Each number is 500 + 50 x the weight over its row's rms, rounded and kept within 0 to 999. Layers, rows and columns count from 0. Numbers have three digits each. The size before them is the row's rms in percent of the matrix's.

# layer 7 MLP down (transposed), 1024x384, rms 0.107, rows 633-669, columns 256-383
107:489413523516555511577557520566515472460479606507483483480482449445510461593539515524364436506525497449561508491441561528489506461431504573513523460501537491484547355432500460517536483454562559389455509519557438488449535480494551611444459477538524514507559414458508562509461471525619506486486473538523505432534447610527492515526485459525407560505466432590551496443474473496515513482415
098:506443496461607510487504569508606507559493452536410480514528544572460458498458487414522508512498543478426537555593477525507481479471491530496462518581501538485491462549442431490490439580580535445523538429505531496531476471601455470515490505410477549448461537423584486509492559446464549557479588583595435526481516618525537461615561497472493512493478483490497470511503548454567512494412
102:489529566453541467497479491486373489426484473436513489628592442506506600453477515544489483507469414619530434480526414531561444499458487528602545528426489526375478474489474474502466560462480513491477575476583445506548513432514481469488518507515480535555571460458433462467430492417514448426475475483517510466482455523426484413543587430485537436509468536474541405571504479556551475494533
103:564463389459546496553573556532570564530467527469463582531558551412485555666501524608441442431522452525482554488421497514472469551491459435522472499533442459537539450520561436438449538498483520557472549555438493443514469515514505478474497503547444540539561426409581619602523535419481506487565485525438532479478596499497447524461556457482532511449460456535514468516497510433524473541528
108:402538503472487580627571548525498599556553479578465503639512461512496488467429542470508612491441372423469541522490547511475486524571494563527427530502532482482521449567578508386574439405511552500609540477504447484522509419439513459542466566513556532502540546503449499489486464489394531485453547545444474570499536499512503469486421461496472501441570499497504544472488461448516505469550
095:501492572483510547506499576543482443527464413510401499523538574473453513585505509470555410515515511456554480539562574524484464547461564537484499564546385486420426547526511493460427485486535393475513475550483561387504521493481483506470558578478556555522446479518516515539557441570446519493555554517568493532509480488539503492566484466498533514532442504592514506553509435500451433523561
104:507463417466468467500468535557482507530490590505430473471389479506481446538490560496535480484498573547440527552495540470524460544539432426486575502452480446433540479513523552501511508455465497600476494511510450469418436459508445530486446474540446504501497490457461489531495528520541475456436554541554456487428365511438510510601504447474507559498559436490568452618579505513366490582565
093:537441418483480532468521535434487574639421603477475514532530463444450467459524588508556489469505496484506486560495645541445479500442496556486503404506555472562500485506575578534606488437444400575540466484524501450491539591423482494482536495487474505450496530460551496470484438613502446445473517489627542472505511515544543481572494470505510524511528503437491585523526600492461562473471
101:559504442515538453413435536503519496479566565502471463421537544538484464458468523481468476627559406506545453549527442427525476495505642548450453504483439461441502525492544570523491485459563420559518475449423462515498609509561498531465477516573510653509487505517545459476515526467450586513534553454573445502466558475502469428484467548510529473547576460468580570530453480524544500474531
098:593569521489517548595508506557433474487463429565552571543579442420476485426486486516473485590474566524561457565514534521508582522493491425527535587523490452574507528470554509462451416495489573533461516602475551530460485501460493592466545397520516541495367470550503457484463501481493498399518425515463501492453531522553511490550570454408446506547542586512412537541498633468507469424429
102:509420477576539491467469506542461546446538451466490511547458454505455469490540482417532456511486461461458492422489510460501547482566434641486526433534539447524551568612467416481488480388544471581498529607443512370498497510464476620522463473473453556494495564454467493500523463440482530506510484548433530491536523445503540421522552474409483457492494594560446427551580522484481478524475
094:496510387598525511471452450504470534513512510512463488537545491567462502471486473450475543565515423538511469520439374504470544482590474540569544524508478435547505516459624426556540516470542501477532537482570486466577462448519519512476516443423543529482457592596523541568428588497534561491589502526455663491481495503477472468478427532505504435521471525538551508610456430474405520529576
095:461458416527565518544470410511482590490495520554461513565487500459528540590542509489516519455502553460465465470480540489605585553452442572557393419421520543484521451501560458557452504476461493451562543469568491562541445524498460545491527511544380528470538499427443563492530473559520561408394594425513495445506477506467457498521512523462484460477592431501503556486487522423435537603525
112:516398470552441451518497616491498436510515549428493507487476518457548364508467458530539487449555488465448603431516528434541493482493512573451517429575542553423488490521452450433553522593490495530489576519472447500535517512495453463489568507569426526414546534545503384608552474523521485440463490469377473592430482545491453482546471522431483483529488454503553519571404499475488530454485
109:576588591547485565538583533466423589474570519457612501488468567519493595446476435414439505424482467447538449556521484562552563478510528446499467427448622447527467561455593552496491451465505541562428439530490477469448489467467463510510446563556524525554536477479469450534391439491416458634464401505427495493553511450520513557494499473458532525525508596579472532510499462604534471475602
103:407563554482404398518491538566685483503465464416528482481494495415502495470467515430534530551548466408436461437483487515524499567497480443413463523394585452493545513523476533496472549489631498544585550586432500470487472495420560481627512559403484584500466443466562496514430532563500397511485508612466488535550381477545502502481475448523449587679520565523530538455554574527569551496564
099:509530537560486414452590496497552493534439482483528470406644474487408396507557503458539396483389541511464514379461506443502457527508509520438502548502604476540473487520449521525482525587490491457437504388450538482529423547457544523406509512498502459469458435563455427581576514457553419539594468500445503497507551423382527519500457490524526397557523536522553489458464445596578594506422
094:541509514565480466508547600446506438452533586597529466549501530413450472516495501580516516512496509617490517472570588516394602461525472574507518554484491488494556592543497540461527473465429445525629442478557529525454448638367457466515474502532530477472494452498476483519508574362529549500481476488387591459489524496464500499351515501608484487443471501460416512467584476585474439461439
091:452486485439482601522460402493462486440554517573440433489527488549468563482507573491442541517534593537554487443455520545526503483537475529478555468532526513483609575437495466490557499480517476509478460481504544503485398521534424409431511518496538451451570482436470512500516447471411527444551437478465464491447517499475495463497548594491502399532443519408393482491435490510475477562515
096:552497465453495595520448551550465512513500549517440486463527470495512524550452465486579574391433503461370465494495553515510464558492427509487599517492494437483489473495436522545521510590466398502516449546596511477424607490518487564443396529578521549475457466562558549511500446519569417479512535481514411509510445524611501496574586574529491538475423537522582476591362517431532480561563
088:545497479488480532477601547516393466505417468529528562521477591415457456618543426477473481489544548550448505479505468612538405478522514487451564442521486509522612588491460466486513500488476521559494439518466448526518576545522551500561505543549497520520549517501457601468569514516511599519571461480504485567451497461475412488492543529489466464431530440585550503559502473464518495550546
089:555373532481484516557487604444475537537533468492620488468486428528455425572450569523510495441516438518530440531459476536528400573478516503443531491442528468566436494489469447582357455488492448437461486611585528488481429502440524450485590552609571482478535543524472559556503485465566466649441540437459565536508461483440520485486432556509549592544510527501443501472419462541524493573384
102:467473438447579446468477427427555477534512445531513522504546456484517465480481436534495533561491457501487478498481568576509640587538483581505425537529566399477524509545506562455498497511542488523505560472536450491451504523485504614615514587502466572503456418503469508565554459481494492481519432484522565508485496526455560448473502484564415575526497419508457466476506557523492514465551
093:530469483433567525460471439573589538517451509497542496532505523467469490440493460509527471532495458509529542529535469540410466554600427503593515440528525461529423471531524553599517521554489452482488463512569422542374474419487503494498542463503463546458530515484557430510492555540558476526530455485466564461573565504492424412490529394463516475475483428493552617535511498459611473446482
095:502537549512426492444526470534482443457543451491525482472514515528429531550463445546531472607532541451516636499556467506429525441478474490444666430407462507606518469495395503463456518436464528564520480533543512498463546542555483485441458439472527542419552563504553404522520518558471510479460518531519567519543629573498599463439443445537529542532451519619538541439475492555474492505472
098:509452531407529477444507487544438465436492484398531470562616487486513536519570588543483560483480511301505514466539404582541507492528538512509464556439517480485440520437588513542478536430504437470540501501524524431509534505549507549468488553493521514456447530446519633475520523495495533480370485413543487491462554528453540559423543555524542562492444486468502575430505419505490550433494
107:444429445469511461460544425510491588530526508475483435584562451554532424536497419567506387492436511513428500481420543488474509420507462568479443468457423579541432580521482459488526407531450547530474549513487533515500507541553558487517479549492501599594452433556514430513568573551391503479521453596460497547440450620529471568461443473493425512480494530519498404454441519477476429488524
094:486451531591446473458489517523491530582439416548496453576425512542506430554531548485545530455505469522518544461546445552483576590490537579508409537547501452548497531529405477522476483488485530543577519497445497518483488529556484493451507435461451463541438422417501512481500461475487575513573489488418464561481482477496494518493428539557489505466501476532503412554505500477452443487533
087:560556546395553535485512553552407448483505536527521484493506562472467505589456542533463530547472437438512498432519488532610519536511524470592450508525503529564439506495480497449548542466490520540498592537515445456478461634533434523471513354507502604526403407444468461497573467483487477445478516519551465607534461463488468545546552505545445537468534517515540577569453436544513578456583
102:389567460427432498502429486444500520461573441577482428464437421600539443400513568459583478489479557448444497421474563515551444448517544473464459508483548502496432530521448499428566522531604440620540396547422449493424603436567456528461524452404485443502412607538556450569462554469498587481592511528468509564457460332453514552545491538571500581546511449531494565421449487448480345416493
103:503479519489469513512525507488538439454407450489599466482467482575428452479481550563508488452470495474511525520538487480474513532576606486490483469475467562428522506550549577451471469473453516541470517590654404439546455481481405575524551427512479499487513496568432463536451596502579500450444510547550398456442494481507474541544523498471525437442455557544538502494413481519553532584620
102:433514526473515549444514464534409494450463454557443475558466362570528433456530421538591435506478497452610492543541541461502548538574549537528558502578515469565511534620515498504453570469548469532526509513566486458503486522510624559415553452504505541439466455505438549555502542455481535448449560540567495477388484508456460513513529460522425476540421474519451589505495523545437504513493
102:523463590484470525498555484436543459387513470447516548476509531513490473522527527458504520430587545546434556585474452474531448586544526540497537503486506567514525408457487562524391531509422550474552519466553448505451533473515471602481515465511505474455445554477455479514466543600525503569512535517452470398496502505602451430593481551482609471562499480467503434536565438607432481509475
103:535516443541383469424453509531530510519544498526553463551578485438376626530503499502493459529424496457512503529488437544569601507520509580498453444448445445477502466484501551533562433444463581556391517433488507500604433479501502536476458441510516570536497554497536528525458566493457520534464501469447508508472521503534477602462554470462498551535462529469446495605545512581438505539445
093:529470507510518574462415513586427403571475513526515536510520479403498505522382418493502533502560489558551425507460443454552499426492430532548523453505456486480423545538423459496448535535502436476521524486417436523509456472438569553622466463511451468462517469550467499501540538475531427455570547445570391500429531566561442572562481508449521442516530542494518400428465489426489510580435
095:481560439482459467536451549399517489524573478493470422523496450501550581558599474554510540529453513534479531497420451476448462524467469498520520562485383422561548543457495482456548527652536514447459531565506437451530528460531487497484505572548492427520460500556496569406445429439489518544545420536515593604467574418516502491632442500481485450518550490556478474482421547494486491498527
097:587493521550510442609450503516482452528507458548569515554367522429573542552488561402528540507558498557550387408456508440490470620546482477518463522476515518425583523513589596539545460465429510477494460531484512514543474546447533549458525425476499518526489448496443597509505460456556440528496575528488498595421473515520543430479536457387601424507453496488562491530480544489442431470496
# layer 7 MLP gate, 1024x384, rms 0.136, rows 634-669, columns 256-383
096:498575485566453530497486507502510487491448548570536478477550427522477607539542495400467501486445534557515534522512522446486498516493500416531472454547508481518465568630520484580505508597539520599555459512464626536498551531480520510528532446512458514550524516612553519497460438529537558436535434486456543485586533457490504480521508430462472524519514561593459496533637454492434500546490
104:660533586482474434406495480493511502543563532527427424511567509502528499478444534574566481514480565474507588502544523554465520361509542401495450580532533570514573405473527490482399607467558458499470493526533507436491473374520594520462529484471437466472459451533526543481506490527523597447527505472471521499579504476428479469529468596430441459527529528529488409464534456541482488449562
098:518488564534552526531429453455492430492492530551447540507489517514584475552476527489457510434605554515472475512477535545481480409436537553525487611421484502467427502541429482478437468506522476461511461491463486481572472485471435426447439510513428402450579449568485581478535500506488566391525550544481465479457550427509523502478484459550507501457464562612580507454553531560472512544626
102:472534540419387550520571491537457511485444516487550506551454575617490552426519380547481567467509522497501480479445545462461544595553546489513576472642498514527552558595544512606452534478546482414516599465561502482530560502441471522438387520543500454478579510499490400488513491551414478473448554555491496457455484494476488550457506577480492525598461542450533496515591527458522457469458
099:525540559495508550499475548463470493527480456481527596512483440514580483408580518475410486476470461563541440574413477430501490590460520501428544474483496475530558573497464559533505384567539398503545504469574488519542459570509560456491531455513480524494495469505532512460529535605430422455541560522607376526480516483558480530528446652570446439519512428483532536540598475463403489591525
107:491416502540463470506461464517537440505475521571510542531543520583456460518400426588508486496522510535454574335521485557561417546519556423481498546380515467495468524467584558466570483480445511432473441536573541494462515436548489469386447552472466532414490511520603527524450506575524502480473518492579440609420572493528518516451489479386415521469553476461500507569454486536462478485500
096:403536514484471438542430488471512534566528540424388526425521465480444505458543639624576587555528598462512537477512454573479475513450521586467466462522555501474494515630529409567412481436443422495581586521523487438484498457512581544554436484535505474460444404498527513514487493419401520507442488460482485442466488573427457531449586504513545514534535460469488535547543505621433524560657
096:605512476424497489494424591458565572550456441518489502506475504524416592487486530501583477511456472529393464570500460479511513555480520502530491479460468552460459440523573463570458540398523495531465524563511504467474495572428545550585511416460419525574560533486517449495432529462547506472575483481602557451507555597535452380441496482586477512631494493483429483528479582477537436423557
099:528496488529467432572517546448455489484502489540519493508591480532464529494508547574531525491464525549381456587497515441558556558567511471442494505563559494513557510445487536477460536546626464403549389469501402546517498424493519498447544508566424429486432543442484543507494493396566558405524496464567480430479589507486472562523535564440524532531487633406471540546506584507452387480455
102:572516495473480548477399504589424592421463556572499505607509462502585455544438554539465470562459490561558459524536465420470421595504565469573507401468467403531507504472512532541480467473536484466479497474465523477508493479384447542449513507529454505536493484499458568536532564501464461499526488541527422580506487536519532428517558492502536485466528500427456545491359559465566420458518
093:616482476514599497541492382457518501499520542542433464518455456469519473518441462457482489541464574489543527584476492488437394522497500554496456556544453439361481523457543604578477601492513529482501549519550527481518487508482527466507489484501543551504494511386543498496559600493470489490517525539477590559617443542480534564486494437528466384463456490492580469424457429579460496526412
100:442449520452444444417452479577499541454428497545556429522458425470515468443586548529535566504486577475415406434552491428584401487481527472475487426499512428518431473492503482528505610494530496463507441464429493540527552578536586494510522505507462504466444519487490547478564641511612556480555525520491582442494450564498510567534452523519521450501363523549524410419484539455498510636539
106:471578545565495453471492562572502520553502514498462507506459446479541477485520705541579563561517503493521463484518566439529486523495499494510490449506538454498431450547574477414457491573463495513535429538447451589491500567542486417514525444553553463421427463555438501525552647498565567555495487474555474532550426388460523466555569529427482567407552617579519506493473577443445464433499
108:472544498540443572472480609551498528480490640480401442470517487482527518512543496590512516504450520404530539515481494519458524454532455399586431485521490506475429537503599457551537580592516398469480561461524495490550588477500531480437468452536528467458543439568483541535470501422550547407514616500538508428539452495440533488534492544559477486531511538518555536445474545560487524453556
110:514484547440507571541519524472523482454514518518400514510514493424514489555391568423476482582459436595452579479508559580513470497476464440506473522500402565522529556579571524414515479477393526415456465452540530486556478609497362477498566429524475450459449437446454528454467498511511461528517478480499461484487545468541590516526497546507480515601478595512506496553482506507479482590449
104:416518439398472542440522529473440466496496512487483580596462441502509466532551506511464498507575429537451518516523428534510528451486523543529444540451548562486523373545591491446514478457508568462547488515472492476523496533449588553530492460473491515499537426513470497561476476512534433401506437396567489517533563532464460482457469457516532477512510573482506569482351417470442487432530
103:443498525537387523625498470430465482353471472470388522567461518443517512519469499505506430575585520506441484454457441582507522447581557478470613406587561446507439568522527550462481458595533500512535511533451546477483555470558478523470519493521480484508440469492498451533516523579378454472402493614496475487552541426465509435456518486470481460518512510490573493503473545539484485521517
090:458485467469526394487484551484483555495488442503450568602538476367508467625541459591524461458538557508417557389468595435554577534524559504539575557504455497461490446484497409316511557538487546484549501536539480464508493601507485570484409486510463447488463597457554501542580499542516542544526376574527494536457517459451468434520473464521493462478541507586488507558543555532613491559469
089:496533559551583569596536553464546493507372562506461483528495447517491565515567575481530561560489493376424439550495468526457522514520522423451534532513449517561524485455544511534526520489433477482483474477468425560465479442541476490534496471475512531387425388487428444437476516491440499461487481434502435555554458452447473446530591435555483434562475471444456549547527464486490510434448
087:495491448462476462533590535450503486491478509540477418428549445533523524496546468572493483440439506527624459495506540450525514446599483478498471530427487601522607457451421547499481490431521457487510535470457531426556458445500562532443514535577543400516546588596559482533471549547490404532541532554478587462447490551501454518530421550483451550536441503537540406524611461505538493498547
089:508510473508488569522490438508449494498456573555471552488511559488479487450540490458517521455557487538502445571556546402570446491448481460492488520533429554493441370410427556465461567455421537444545528503376615446449516440461440568530436470406522511553522568493468488386438525469480520514521529486526497445366461493506421465469451453496495458498475453485515601496505513553516465499609
101:592549506396490456508450510433507457445486524498458505588487594538446516480491565533572504534467541523497502452525486514470485474427482510540494462536498530556483509474454481622492522443506426450457536570467423590495440554450438496595511429432407524523532452463448487405431512509476463538542551387457489485523549515565561486467515427495559374516455457516528437479512609479547596495525
086:575482515489494458525575509450503538556444451556540635508537396538474493451478432544566504544630483526465520521442580527563446534482525506527524530473529429492522478542542568615469515489524527483417522453474510567482469533601510526462533442482509422475495521528411524502462398554477529470462429531451475526588544481424614429512495518483531542552381515444451487542526514527472492558565
096:493490399421535402523399503419513541550526505425548487534430452422477466464431489472468615597435490485519454583525510439467456475481428519462496539425432416506475497568531477510524492531498571402498421508530590580524488455512558520507389617460532529525504546418432465451557483511492454492493544513414545532500476491487519479484445527532548475505502420498521526462460483481545467464440
099:457516474428478510532489477461519429663474488514477512535470575474483507396542476496456486439438503547465565561463471469533446565497463502569449493578546418623471538468455420480496499465450538496430447446574469421492512564561526494550507484464495503460466453534460597469610477502449589565384394663564541425492473422627484530526506519472510445509469435443514533507487420527460496514542
112:554492490489452412476451487508340464568503548429487516486456487533415488499522546543586487498506508516483469541480464516418481412512493442538500462534478456515403489491572533489519521553514415551552475421534496505411449518468550526532550536469454555428506559591472444463484518485489601534507425531541540402466384447493404424524564418464532578543515544520541443437460563626640422506457
093:460603520463445444549482447491384523474492495533645466484519587450474577533484504466533516440446489528538544480522493575493533536536518485554468472426496375483510568471448484464497542473531452536588481517513518490487493490429545480449495546575581488571434499482544528500397473521502383415518491537495474428497489450494432459518543506515465531427403551532519464472583428476522438485480
085:409522495482445516440530506415532470522459505504484505498509540463538499489535505465509505478532460480596490523407394425566402522421496530475568538548524457470504492565521516485544681475545561536547503557553508453510546521486540482499500555434473517489471454436478448452497450492453573416411454544430557449477522570386427457433595463516532506518424437481567428480481408562496520537515
104:446480482431473417486532496395464436606491447452488577541585449562450497579533557521432502440569431487450556607453490420486531519534546596504484466386532451446517490374506459466453557582471495528505557485589439543520535531532441550495580483423476555577589548422528486403457550481476513446477498441577421448536500575456482455528524426420442515580428563516424556488454497515425418477502
106:552484548489449465461498501564533491437529485508586523450565457554505522414509559517613505423500506528532508583497447451490487483510518478449470563537507562525554443549427555456579386455591452425479501486491445525563518560524549475391530511534446441508445417418445516510478577448507470366489492493486421572444509521450506486413526566475483413503458477567471496495493518504559576540538
100:430558496445539529517452504503398382410445573554482432623412507518512467461525443452507442560498576432542578525475552586512546527460541558447556526499472493434472450553562469505461451453465442532460433498581546506506403481472471576511507424453557445408500570516558437544466543576485474504500535590499466416519451574569522501475440537579526512508470547555506420601511529524478447589468
102:467492486530523361454419515509459629504487523532567486528519579458500572486495647494526375558493422523472610540481549485515538491470476501546418586464489504557554437560415539452518499413579539483541446522468554526471465535445451530461500477459465455519469597478512443521529471509481493535503392491465542378569568538566512537505541529517476457540439542498517470423483520601501458488457
104:385474428515533531470492468533499529443550499611528509547521457505446494477374401489486552589462513479472500527451449436503540491561454427569563525488427521582474494529575426500424481485462503422435407495484537440520594478491493472469441530466470412432537543512499514508503505447461505420469568441502529476559569498450543550532540536470527585594426398555493512576440507483538485485542
097:391449483445457519393419548548496550491552537537496529480520642574463446602532567517453515528446465496528635397544589502523581476472506572473467508540499547456457410446598499536480398541524490436454479422441482512440419498424541609448553479516432532459502490462537499441653563463594499588501468479547574564488516489451501553544574513465450484572499544493483430521438509444538501513435
098:550500402553392477452489468439461477439462466522506516478561476502383480611502512524557472517506549461460526448440537568503494541510510514492401479501413564498514547494497567456536572496496442602507516494483514442417582457430527533455500480497538522548518555525445504452591562512382432456520467478547443465456563520664460530489441581477452497487536432468554381511415492470553429498448
096:468580541505409466484508602532507493520535470585546515509443469501482485472421504486527484528553508508631548495445564586468514435467432510572487523548525525540452518579566457557432509514537494495533542458439487465445463465521535509487517497560583494485463518539598486400541473439565542481509493500571545476539531640453525508471458496500436556496526533469513448410455513470454480483483
# layer 7 MLP up, 1024x384, rms 0.147, rows 634-669, columns 256-383
097:513498492481553569499461506504484520527525493407543496464445556545393378514477498456498458489574501415587484442577382486482427531451486502484622500447492517536490439488546504498478500455455541474482464530468488463528556584444537597522494519540523495451436477471456493492478555572477471367532522493502520461466540560565575551549545546540528566432545405526577462457426453556518451520469
102:444445453561459585404498545496507529459551514473556479427580497544497475565514508537528409448484540524440462385499485502489455547443576406520517449526554468528465521430541566568463457492486435396457573468554478513502500536564453566551434559366513579579496515525467494494455517496517450626477519557520515445446433543605467544515470440533583521558566541497573463545541578526588527492495
105:586440548510439444530547581482433496495579614490385535398557519553514495563539491533491491431484585576444483535487587489496426456485415488490542600473460524480424580454465487426522491543633460492536458464523447478483522503473528412466522491498403460569487478506531579581574495463390466514513595603491498463526533491566548491484577493573559479497421474588511510497527486589623525462511
103:449514421590610527509499497564503430479469523526510520520510476498419502518399474461528503474450502426357491505571523570549443478513463463485492487418487551481446611565483450507526418411465516521588603522492510519504536488492452450542506549486512611473477476533505475546548521513482486593479469525427527624490523557513469500486544551484504524433575510529466521564459431491484501495465
096:537422496422555453491510560495555428493444437555501572523554543456517569584478591555422568461501460481550541517491518429508521546536483578422511498455592505405496472440467494532540554446500585509467471446547430429502469437485446593583487529526541503479504441508556415513470493435462564464499535453485562527500596540480532538495516406470469450537464550501433442471550552435489410362474
102:525441569420580486513531462597496465470537420572518493525486417528515395501514523514523475476473546501418479376557590514541463559559459547452531462477493450474454509453549545551573585498325580543441523584503416455493496417493419402523449513461458519395571451576422501457522609446511559468529398520585484527493478474460485694528440548561561442514529499520529526469544480542603478456525
098:454552505524528487429473423441507462471522389503415569534519437457500443459476566480520545547473431471463470412448447469506446486525412497489376471525459477473503469592459538468532516462617543437414455525526495414469552476454531495445468414554538529534529548554465512511462526475527371618485538513565499516451538542435497492433442519459549490489564487416561475510470550648446468550547
100:554558487473526464465534580472497564560484437469487457538446552524451541476481454441506438538517506610514583499462474414552491530467469462549529546499552517426514550515551502430497455452508456474445476553546508476545468548461491533582543590455377533488511516412474480559532503511566477553436412551554541508479460435448520467493424441465505545537514473509541523537548496560498514475460
103:535548536513448482511492460503452532448529460559575466466485466548502532470455497492465551532494551502557578526426435523501643434525412477495531550520489475454504504550463535549543444557608597567476494499450539531539487514479446448517543515383503405519447497523456596564484479450502548553531472588615529470506585457503548491459455550539604458481466444435541394442510542533493447510513
103:581543504630431461469481465446615562506445437541437502465509417517505577483413479492528470457489517493536509434464484424525503495480446448529457449428572494497555377510473549432464508455413447487546491434527420532533463428502487509487521547557519465463417564514397544403475440521483499633473531493539446455571450451483572423469562562517466471478600458465565379471465519544524454574472
093:484499443447479520454502604513519530572423571460485456447526485623489530476479495445559493600497498557592550622499381521384529472569479512533414519454510479450518542503552373544515501517508566510504501477535593481473520472541473431511568513570606449544555440439479462476488508508435444429421519528496492546559518486527476572487473450585483379543456469562528503483496407507528464501500
093:550521473443602489379534576417574425539400512539484433535439430496419561523501505488381514590456578552500602561598597647544419508523533528512461504480503473592433568529597500491504514483570527463538458520526520478526429540377413500482559528588494525453505468563530478533506516534487537567455527486453551544541488497402509583486449460544430538486531462471568557457587498459575450465457
108:549448436540510497493541516549487554470557448472491480418421568512459487525474441440508566439489548561445464469465470547505505429522465443510516495465597580475493454475590454471474611521505450468459519565533552534485553516450499520597462459479455593493519513589493574430496453546394532589490488558487531423441641524543483557484481465498530415491546429455576507492416433478513539505478
105:493470486574550483465516544469526494432503424457529457470463454483431591485534528405436529539525567508497465451536489544496404497557590429447496473489413511509587530495512532417573472547525479391436438427535473513434526523487492426531551577580433513494604518473499503452539489414567474512440383553467489533512527524528466507479557518512510496531564537486569540525553480532518485443497
107:551520580521534565428546475436513508467377448376463491504577520433502460497492570502539561526540524555447557534410465479487496509515554509527510468540424454454550465551565492462446444453399473466511432474476532491524475527452441523607490560511443459516392452579505536451506524524563507559517517495419546474520506477499566543500477455562461538502506489574527453484473511391520441479532
099:537443504523529448510504518377556537370535412591535462431452312558477475443546494517521476518489529447506468481528501608429513520501460488553459543526433550492496452523571551502443541555492503399514442521502489587522550537536496450453533487463598428481392514505488472530520419468608476564514558460504486398522559460454511511497428508433474467500478576577472518492543500537461515584412
099:439510492499481530476546498514476378481557455433515502470580526489548554474516547520538513473511568480431481534482512556601541491467543567508524524415479417500572554503550523436418456451635447569376533484587555487561566507539407518375518480498474516413528430425522503421511486472376490486464495452575487470473529487451441533511473483483531528463609551453578525470528526520519554460498
089:486457445467567487552479572527520523514497499561479536434486503475448499647494532434518510539509571558461475507531374562504350495489496541500573549489560563466425521505470477555576436507398536477492500547438483457390462507438543492470533465515515541472505401523460516599570472500515490545516405435497505589513476478502422538539461463412455541461424567493506490504426506548472523445396
088:419470449505512546582431461555521562494395490496541499521469515444472561460329505491528606452550513443446481497517469464554536516541455483470531465459518550475501559518519506520516497505472596525460437546509431510533433540561549565556426450437454499433595472554509423481471442545451405427549602552506550502478452562660454448458515598530453520508450495498519489524482489466408495506425
090:519441541482436514569428580528516501491394549497464518600487399521494551417440513566452470589449460494569477542472486574514475492514610467463539559475534452522473420572458485482519518513466466434580446546424514479584422512447549498528519467394443484459514554418554496522469436429490625568483576562480556528507530462483488569463507510448494482437499463468472502682430480513508434468546
092:545498501420557482468470489487533529522503473473525482504506572485403443495456428513534460495540626571399563529494531417483421465574454559495417411517492465404578520572468549583453409513525461458429510497541423535462408489426581408443489466477500421520434572413566539606571516533562500437575335545451600558537558508449549485488468514551511605501517517563413483492536480528553498478490
102:513497549541516466442572558490488484473475496532423413507419541426426495568495505508516512484538406569541515494520474596493544527476502512521523563451563349510544560476579514474496453605547498474478503456503491545444460491496463545536525596540522572527518449393486507517568487518496536547508412525569496496547490452416534566456579433551579449466440399476451528552458539568497482557474
088:560503546450515406514498459518512405457509511399559522549581559446437538499457516595571460454619545547493531490516534591494556428472483531538572494459457466512477431469485463570505476478558519511468493601526436511484575448594512436374493585593530537554445580483503444527491528434545548521404472491539429410529491463471508385435448624426491417604500508398473463574522479494506577481476
095:538553517462523545494557487497542448456517572538472513429429609542522549531511516531478528462501516541508465496527410471490484573504524441509458529538458590596548512497449565431471490461546441504437383409481478390578503560489520425438501368499479565559497483576495487479506521520525498523546511519532494415534596432478520439570447521573423434499470526513573554455553501479538556518500
099:516478597532550546532468441553494488476454484571490476483503506545489492445523470523576608469456478474512543532478515570496537432524566524408481516516501565539518521574437433488501457419494524489422478475494528512503532472389567581471526494433503500434531407464651520555476568468539521469550440545524394541513466471483495435459566461509540551535561469411564602490456566430472526597503
111:490433414514509438417554483514511465519478508488484501487444553547495504488370459475531511350513449512543405447520407475468445587500554572516516405550540511417509463507562520488561553479456513508418484462475508486430466389477493478554502437524485442426585465559509544559535494579555483443516485396540490561528510451466504564481418475529534463548596473467574446509507500549465505570496
095:490451535483535461431533503543524515520469481559398539573463466470513451517493576455497436518519455490490398481528487440508503384501470480490544474521509436507513416404391489440514513450437439481433506525558515447453515509489464531482471482522447511502476524469540441532481557502490476488491534415573470477514488555594461565542458475502463522597565510465592509544527485463521522471487
085:583470453569529458492429488377529531479572445583467535441431467458558493544460512525524475521555431454486556438495523464435434513533577495478459511495463505464474490492491492368494413473561423566471510574507581525529588545561469500513510432445563624405527530495588528461444575466483555437506579476513503554504442505415483546435494499557548447618457475408555587561414507490450487545514
103:535444536456533507431428421536455567525470467535470456572491501453550537462426388483547472397569386471485512466562427479506413446447498404494518515466586496518441532607508423457504479418497469497378426511459554490513552488503493545508503505493482486502511502439551554492554502515494461520528544598451453572485490524524467392482515468359541541516509397460446492448467411501476461389482
106:565574427440621514539483498450382437653501554594467409452505482430486528516441545494545510500521501516506493456516376579550578487464504556457547466478452462515413521477537444559490495634482532505534392481525539508493494471540478562553471549500558485415499492568495471451545549501534609576468524597446518521589455542466544452570548531453480474556453581521523438501485511566448615502482
103:491523499398636524477573558572475494503542454547436539470420456497489421531524414483501499503480490510567579475503474530600497512429497555530540484509493501488420468477528494435509520620514466570471493489544510573491449594467489508473524446558465549391481507411527544502513464536544525535451512487472491481417505558642395498418590519533521455481486493566528493532451511460487521469527
098:506571532484391431534469468444430520509467458514580543468492492470590513539496498540506537512505533532534582465625491358442495529534519515506528474414486508518506586585586439517525542502415524442502462521442482563520514537523516520448540442557473525570441462487526510479488504464505541497496524583574423396475511512525561507463504572490504428484577464491622596461527462562509466464411
111:461472478531561497461500421550552535593540483486502525563509535497608541571481481480450623559476463574508481646516466515496553533485518500474421527537431502487518546452458547523557436471601504487415562503530510487438429487519489488455585499531500476507568510469524477487360489473525512414492509518388494560391475426538414511461517489462536405550513527479448502489540428552497516517450
096:567459466573448511507562511491525505500506440473480382478463531502494420519519477449486529513509466543536429585434529469529475482552522526596514509511471524477477513482528487531497470597452437520492560450524507500470424446547458537578506482508572555464510576490437358535540473478505514493487500576517531511519456516529373659510469467503485466512536429523456585546318528476537483493440
096:479561521459537459476496541504551557483521509537511577550527449563544408457498455455519518565538487529544525544511519415418469442490567413491501550396423540525520493498533542528413512497477481414452495531474477536525494531597524397473521528464533491454553532542511514535521453529520575525481628459423513420556549582503456458533496447569507525469457562595487477553422588502455511502479
098:498480496601574472497530526425469512439506408558434558493414486523526432509532450469547556602552507485455500497553399423454499444557511537431455484538493510567535534490490536454551508463622506462472474581513492497612486515472550533496512514492462599461629440543567549546578479487499587557508527483564571478502553551457519486570426437466455470527538532585514391492490521406563538487464